python train.py --n_layer=9 --d_model=448 --n_head=7 --n_kv_head=7 --head_dim=64 --d_mlp=1792 --vocab_size=2048 --activation="relu" --norm="rmsnorm" --norm_place="pre" --norm_eps=1e-05 --positions="rope" --rope_base=39700.0 --rope_fraction=1.0 --qk_norm=false --attn_scale=0.125 --bias="none" --tie_embeddings=true --parallel_block=true --init="normal" --init_std_qkv=0.0292 --init_std_o=0.0 --init_std_up=0.0292 --init_std_down=0.0 --optimizer="muon_variant" --lr=0.00673 --beta1=0.95 --weight_decay=0.016 --lr_head=0.00558 --grad_clip=1.0 --warmup_steps=200 --schedule="cos" --final_lr_fraction=0.0 --batch_tokens=65536 --seq_len=1024 --doc_mask=true --train_tokens=427700000 --steps=6527 --dataset="wikipedia_en"
Each number is 500 + 25 x the weight over its row's rms, rounded and kept within 0 to 999. Layers, rows and columns count from 0. Numbers have three digits each. The size before them is the row's rms in percent of the matrix's.

# layer 4 MLP down (transposed), 1792x448, rms 0.046, rows 324-352, columns 112-223
104:528523476470495512487495532457481478486507460497520542533501506520508511485538483510492508477544478529468497486547535498520487527530498488485517525494511491530511502492515513465510496508513504482543495454460518521471450518471487489449459519488524486467505495527512533496490532548479495493450488524489494543488501490455488520528508535465
104:486473532499492496518506470478526529516506485549540500509520485527517515480530560454521484496473459500504515462501501518457480495551467510477517503511478498510521523479478486491470474505512496476482484488533518465489497508522477457521478457443504530497501485463483502524497511465524482463475543545541519469524510451506461505489515487539
103:491492447502479512490520473480477531524464470511539496522470529513486471496478513481476518480519480517473503477454513492483521522488521509446496495523537531502479456503504466477504541478524532486523499499494524518467575477517497531541492506493446516473555454489527471477526480500474504517499484525539514530486481445461484443535537485481
098:562543469465477539498474488471489460538496481493500453517461482520487446545498527556528489484523508479480499509456456501444487478475507530452534497557502517494506494519530501516529470513515469468525511495501558523501502506424473554505513530537515485488522493504496523512487484486499529479500512495484502524477525497475526504546479481549
093:559524518492483520445517435488516458516509556498490520476487539497487482511510500490523466513517476495507500542442532484529498526499488495489478457531477490506483485491491512494491473509487474484469485529471492476513504501510531530509541454525508506574489472539527477483492473508529509476457458533485532490496508510479546508503515498465
102:483493486512475547486509512514500524530501522532496479470527493486531471536471486526537495472512475500527492525459562489537456507444476513514522474483498504443475526528478506505503499511522497509491521485451506497581478457541514498517537515474468518516521440494451498455475464527534490493510498499514516518486527500484504519509531467469
096:465543509467506499513490494512534524520471509490499446496480484489502502461511480482529495472506464510528470490465504496498499468509488522496502496522523490526485541470497456466511492505496481496512494486478527527503490574476469508448515517505512495484497507504512499517499486522549499475461477502511474505493508519498525544505506481466
101:456487565498468530521536493499476464492548530464503451509475471471468514479502496526528475501494476516455528501494475545475502503530539489506490495515521508495478533506530495481509503483523469479472545536509497488486547461493482467502499487539553483493526470473540506499526493525534486520494484541442518459502478493520502519511535484490
107:536491483501501489522478476518492537525499489481489513498500484492500541517501512486507521506525504519506463513493519518526479479454538510500449495535455498476475530483504503505518522502473533531529512486469456470479517503458452509539533482539486523532495493507520490475527496537526482489472516475501475481502525477499485541494490504465
100:461510568486443521498483466523531461507522468501521522522513501476508491466533475502510499525465487455487530515488479521507507529523501488485522490509502505466497483550515493467515475480504477529506455510493503464491554512486498509489511515503486557501479485462484509518513500529496493542490478478531491508503535541505496460539475538508
100:486491431492509489493483490483471474503519510490452507502489481454504495540501524464534460462495499487463453491489502456537532543551511510501502565495529488465505484465533494504499484475503520499516492482485498507485491526501495498482560521473588512535490540504536474544537484478507483494501518496483504466519505533465522468476533494471
101:447482529499470449497508523479511481450492490474523467518461486523503555477444506460450492501493533516487515509525486485492500471535515509481485500486516508484495495520496523556508479538536463517539463480495509447489529482487514474529453498508528450506493490542495487543467526460451513512520479550475484484459510508513467535484534534497
105:487523517481439495531510487495520504486470474473501479529515478476507506521516508466504455537517491473498498516482505507517513535506499510524542513469484485498463488474525486465492442447477499527514458507520510506524525517498512492489476512542514491455529535511500474461504480463481476481494477490549478490503475546468495432456463535534
099:500461493528518510515515504486472549519516517466529478494483513542561521451497535537472517516494473486518509460500422472482498518490522486527506490525529513527474498526488542470518536483503487501522484453498489492517522509473507499512481477483524484483473499495481537451536500469493479495475466475492474488523488496511527536502477530472
110:483476453470486481472487515494488489448497537530524476505505482451477500543542515516478510471517446513523503533510482470507489499504482531505519505504489552514485445499506501489507473518459447468475482532512511485499487508501504467532450487474516524519505489515491522460425508497479473480483491551551531565504502513483512462522475443541
094:506481466464549521505466502492476467448461525526479477516485502465527487481498473493517489492466491534555508516528476523518483473475471533460512532509512505531514489456505440476462479495473465512493503517507546484498478488562514480507499522477483460517512514481508524504519509496501483477527485510532512464555498517498509471455486499484
105:417493469542490522476474492500465524504504519485508496519449512524506458545516495520530554534489542525465530455494464472509528477501506543477520533503506482506538530461496487504481486510494500486520482516551492459469455476570491506466530528498457513559508527502506475521543469468475477499468457534478534513484548487485522451474487492481
098:484511526532559513493522484472522571501502474506522521509478477511453504523533502534487562485508447477524531516473527483496538474555502541476517524519493483502493534503497502507544470492471546513486531540439460501511473526515483504471446537471509483496549499548491494468518520472483526448478454521515482471495507504531526492510495501507
108:532499500494527487490465479475497501488507548476530542515442558466501451466472480478486514535490484492531495442484514447520520519485518459496484451487497484454520502516518521502444532520485493486457539502480512528499503455499478519503520471508518463502470474442493516521506503514542512493480501457497532498505477510557493529514519503499
097:474493541456504535469512521528517499455526460492515503485475521477506484536506514509486490483514551482478483556495534502485535479524493532501465454497488482510528487538511542492542530456483541512524529498547473514503520492510512484498525499475486503520518432540479512526490496502457516538543513535515502482440492497487502497508522458489
096:518528527533513527480498474471498504514514504490478465538485485519465500516495479490488535448504501481517539544534512541544493477504496477497487478482444529520500541488517508490507471467473472503545499541536506537520525503538528490509521498520512504491503501459476474516511486463550510523499514536486497497479501510485534444492499525487
099:492507495532522451505482555506492462474523504496518539484518502528463496501469595511531499450508503502532518484499458496496497499500473520498541509511518522473514456501472544490491497463489509513465509486485439533466487493564536528486453497493506515466470505522525494490437498472480479511495471482517489524500510574496462536489507495486
113:482497436508523480516464480509528499447467447491508506502481516500457456487501479518480497518454497482484517477508493510548486518504506540521494501507511520491533483487505471469480475508527473517500466523486511524501485503474505513468509539458524528493477508507497494469583473500492507529464505518502448533520537568489509493485506483498
103:510483486517500451548483507495498485539508482465482467509529538507512564505514537512504493530501502508511544503490473488521515483451492502527528477493540524449508496515465487537533506521514481497516520514511401496508480515499472478534509482546464498483485547487545490517514486499477557491497507508499534525549435513469514503493408490515
103:478472453522550518491491489504500459464496454497515545474531518534529533480470480497501475466500517533535497517527486495533544526526505458481495509500559509503525542496489490474500502483476485467515521504505472515502505481493491482530501534476512522535520538523496498501474514509535465513491506502506524531529471502489491516503472483541
096:444514476555512527467511478505473529479506454483509543515488508479447494493469492510513485490468506505537501481554496500514507498517537497509523499520451509492491527524495520441459510514490445461482544508518507468482477519508512475489485519487481464528503505491473474487500487501495495513495494519553527499490521500522494492510481478511
097:486460475461521450504444514547546535491508474508492507486516484481479491495498498503524537507493465508509536494496475470467465546522489501471463488465455529489511505485493544491508521515463531533437464516507499503501456515528547479485463508547496506471504504485516537515517525513486559532501453499495501574499514492504506498500483476482
096:487492477518522521502494489495543487461484494499476509454512511554525556517501499498465511494498532495471519509501508507504499552477484492538474530555497482498459471509500523481514508496469447475503513500531463487493495473436466507491501494466521529524491518444504504543512501459472507495503499497470527577442510513480494526495502500517
101:495498536540475469504478494471464468514501498479545506470506484458504465499499520517508515476538479498504548509486468497488523501531529475524500506468477492494510532489523548495487482535508520529478505519497494457468502488491488505490523521519519495508463448521517490531535508522509512502481528523513491481512511537473510515500505508479
# layer 4 MLP up, 1792x448, rms 0.094, rows 325-353, columns 112-223
103:463525524525469524476496549536535508501470474451487481503468540464483526501471494521490481514515561514505492527509482508502486536484471512510447525476492487429493508531519524496499532482479504504470503519524512533504529482525507497504506493547520472495492482513478441500490521478476545510511484522487478542460522549480509500546463503521
101:533521507542524541493501481463544444446524489505512493456499494512528513489467494544487512523472550508523494507470450503505467523517515486524522491506479495497470503460548536497522497495503461486486489495474489497530488501499451516459484495479518516497502527507452504522518516511465512520487472529491484494538522509504462525464460472530
100:525464479508524512495512514471559495489483530495460491449499538484548479489496545511474501498487513520468501515530517527479507512507499526530488462500516469525457493468431493473483539496519513499504489486520509440526470534532544478491451470544478530476477472535515521478554495486502503479494490564475499528486467491498420475489450529489
097:496499497557528495586485521477501539535494478484489460508488502474495525442463470481437490503478480492488518506524500480467554509493481554456503495497526487462537506513496532461491535492484503499504508519500489515460519524483492473537464512516484523521485514494506516515518507481462530487537495485472493460494535535490496511471481511478
103:489538488506505479519497526486476502480519516515483496521519471510521517488483479487519505485510511476512515432492494516492525533550526489490472491459496504517525496500506549540497500513464515485523479539503497546454446519522451489518499459516501481491519498540474490504507506499473537519481476511447504520493501568496477471477483513463
100:472571522513505506530512552504473505485579481498524499493496481477494482553451532475462493547530514518493493523529508489499516495483472507509480518487490508509517515473480513518500468485517521497553493481498490520516493475516487492531513452478510479505492487496544495530499490494459487575532485471470501487492494471492539465485509526497
100:552477480538533486518487483503472554517518504560503551491504519489524489470505509506500497455490502492492437479524497458513515465491475482491515506498477491489571478507473493491460490500476485500517430456465491517492453500501516530491523537471516515500441515523505531511495509458503521524512544490548483533505484526482520526528509538494
103:460514487469527538465515476488492483542541502528487556493492560479484459469482476521520513534484484546502513493519543501526515518500446507509524501572513536502515516553446471501479499508506491472413509462499479481499500494490531524465524527503519473477520476498489541541496484473519488488547512520506508470508501485488486448453479494525
097:506530504511507482512480498487502546507509513509497485483459534490512462486466543506469510483538497515481493492474524516483471454528498497518503517518510472519478482488519501538499479563587491495485497509537508497529521504481485529475488534530481484494518496523513497494502501496522493488499534513496493491488484494546474497488497508502
102:498497516484483503498526494482511538491479532525543481518523485511465484492501498543452507537491474519487530471509484529505508490519480501532461460484506482507476521566496537469512500498476484489494533487507477478459499511467513523496524497535493505502516496513482503485500511489517510509499499532472523514496481478488457477488497485541
100:541498478465513503522496531501504555498487497507475549529532513490495466539561512525533518509521470451514479499463491549518531519510474501510494499531491524526519502465484526448509540470466490489492500541491467523469520530490490499488514512506483518524477482469496493500539484544499473507512539482532492489522476479484500495500427466501
101:529531510499514472491490503517515496485461461510470521510507498500522519474487469525473549497494508509513537498495490501491529547498461481468524533500465512489505507549507493549492520484505516516499519505502522474498465508513504529490522516510477510545500517494497520490536503546508506543495548481481520519475473490529488550532501461458
100:494524510483494510506504523507491471473490463493486491492525505433516447537518476484537521485466465461507503549509535501476509503453487488519500480466478465490527518494524468502451480522456546514501483527526538470477510544506519479512534512508502517535565508497514490499516506585488467497488518533553521481533523536476486470521508462514
105:492491520515491510487523509469526485500521478462503513484520525474496510509520437497501502539495469480478501483516515502467481521528506465486457504483505491497499502483535535536505515505470533505461527463473492530529485468463518522531506562575503484500509520475497529471506497487511487506502482502486459490505514510510474535468531501488
096:474492542526497501496524512491511501550491515520468477470522466517488488516487516500506506495516484491487464462460467468539557490481563483503505454481498491464459574502505527509531517511492538504489486486488492483498544495481435499459457481536493485520545518504496489452479502526469516506494511509516521496527508480480480506544547473508
106:494487496566507501526488486463448498494482504515538498491514464516503507496512479516479468509547507491491479480525512496523514494492491524460502482495452504485483530548501500461510504496470489514528486524515507507519517557501473487508549536460539506448523452488503519494501476549476481513528504510473488531540513516476506509497498498512
097:500522532519514502461504492520524492487502493501525522478528528537549483478490482491570497541515523484481521538481509523517488554482550476470458480545469493503490524476468522502509510494501468485485508473473509518514517529482485510463563480473522499498459473526485521501505530474461530506508531503499524525482485536442488510459503528544
103:464489459489513530519513514544484534499463437494448518476488489478454503500482522549515484472526478526457486518515488542502514495526510558512450500525536496486483469463479517525547485467539495490527437499519522513462513493534551518495506477461486509539517488524498486530509514462491521470507506502483503516509527519468501505477456517502
099:505480504547487472526516482540451470582471502507485516534566517520489480482500533492496506492530458475517521469468458519528492516513499504523495494514518538477522512496475519489468475517529480496505461482445528512525455508507503486506442544501525468542481482503517493482560471506547491503475499468512531468559460493444540512561477545499
098:496488532431520442519516530501514507502491525499508488460483513473535487507506535477503459509501499503497493469472500532474500566496497506543489492505561515512498490473506486501495517510481511534487528501502487456468468508477504509505498510540479484498492501516515518474507483490510536518485491509537518480556474509464467533502492453543
097:519506482505452514463520457489483521522490501480496505482516445456504491524528479504488521533427531464487478523473512509526485534480504490493454476505491464535478563501522502489529512510498473491540481518504537510526482547438458427516523504514535501528530527473485488487518514503526482518555512508497487494503466456490537463509494505491
106:468551506497491533509521479496461495514500488529507502480497512520497505464463526535515469491542520492466531484482490507524508512495516479490520464468474500489467476536495521472466489520504499468473530508487528555469485509500480531504555507463469455525540503555496511463514475484518494510498522486481477492521529506454500483477565540518
100:476524498556489499522462525492506510473516463496525492524503518501484473532506483475512502444505493509501482467513543496469542491516499509520478539479468483531510489534545556469494539523472496486532504496478523487488469452525514457453490496492556489518487497494506551501523518493535469495495495524530509499453532472513498490549506484536
098:522504482552470489508490470469516496489540535534515500519485499467497481486449565505527464550497504484510499481528498552475497480477516494511512483477453536516472502524534509480494461462516494525530475497488508456498513496525458499540492503491518519466464485482514527492500447533459523499457509473483514494503515462498523487466511528486
099:534465472477507505568512559541500520555516523521485464503479443502503539500485519552491526505483483498514457513456538484488520514458499463513493529493536505495504516487520475499523495504458511511565514483489500526480537506492463493505486503494504545452481555464506506511477535504476516481510540491448511489515463507516470481538523501489
093:534517505544504539501557520462458480506529515496483495511496479531495538553497514490443499475491511503503493490514484476514527489516510517478517493505536503502538453481465449505481472445511499482563585483468530490517505506494490498512531494493526520514495479520487449436467487444525464503519519498490491450498535480499550534524530502536
095:478495493508485508511472463457471536528485510528501498496518494511499469507475477482508445542487428481508529467534505514546498440524525505479495461501531515488542472491533491525489494496539525538515459497472509492489474534535548531485492503514510498527532468517488499485492469507508517512480454509552493484496533487518494493493502485500
100:473441492455531500489482499488542540480517499507492488526487487518467512525499496514501543555432467449473493511500503496494521513447504494450470494498512510485473456498491493528523511474514501474471457491498487524471493536510497463480467471508512515498533527493523490480502490506485513486546466473512532516506468483476544513465491482511
100:459500500478429517466434471509489497488509504508472526509467498526503545468513515482503556492511504499524491491485527524489487524488472475455510517494509536503464548480444449512494480465501528477478503511520484510486472452464497483477485554527474506526449454483483489497523490476524544507525502518511521489503491454533498542536516492524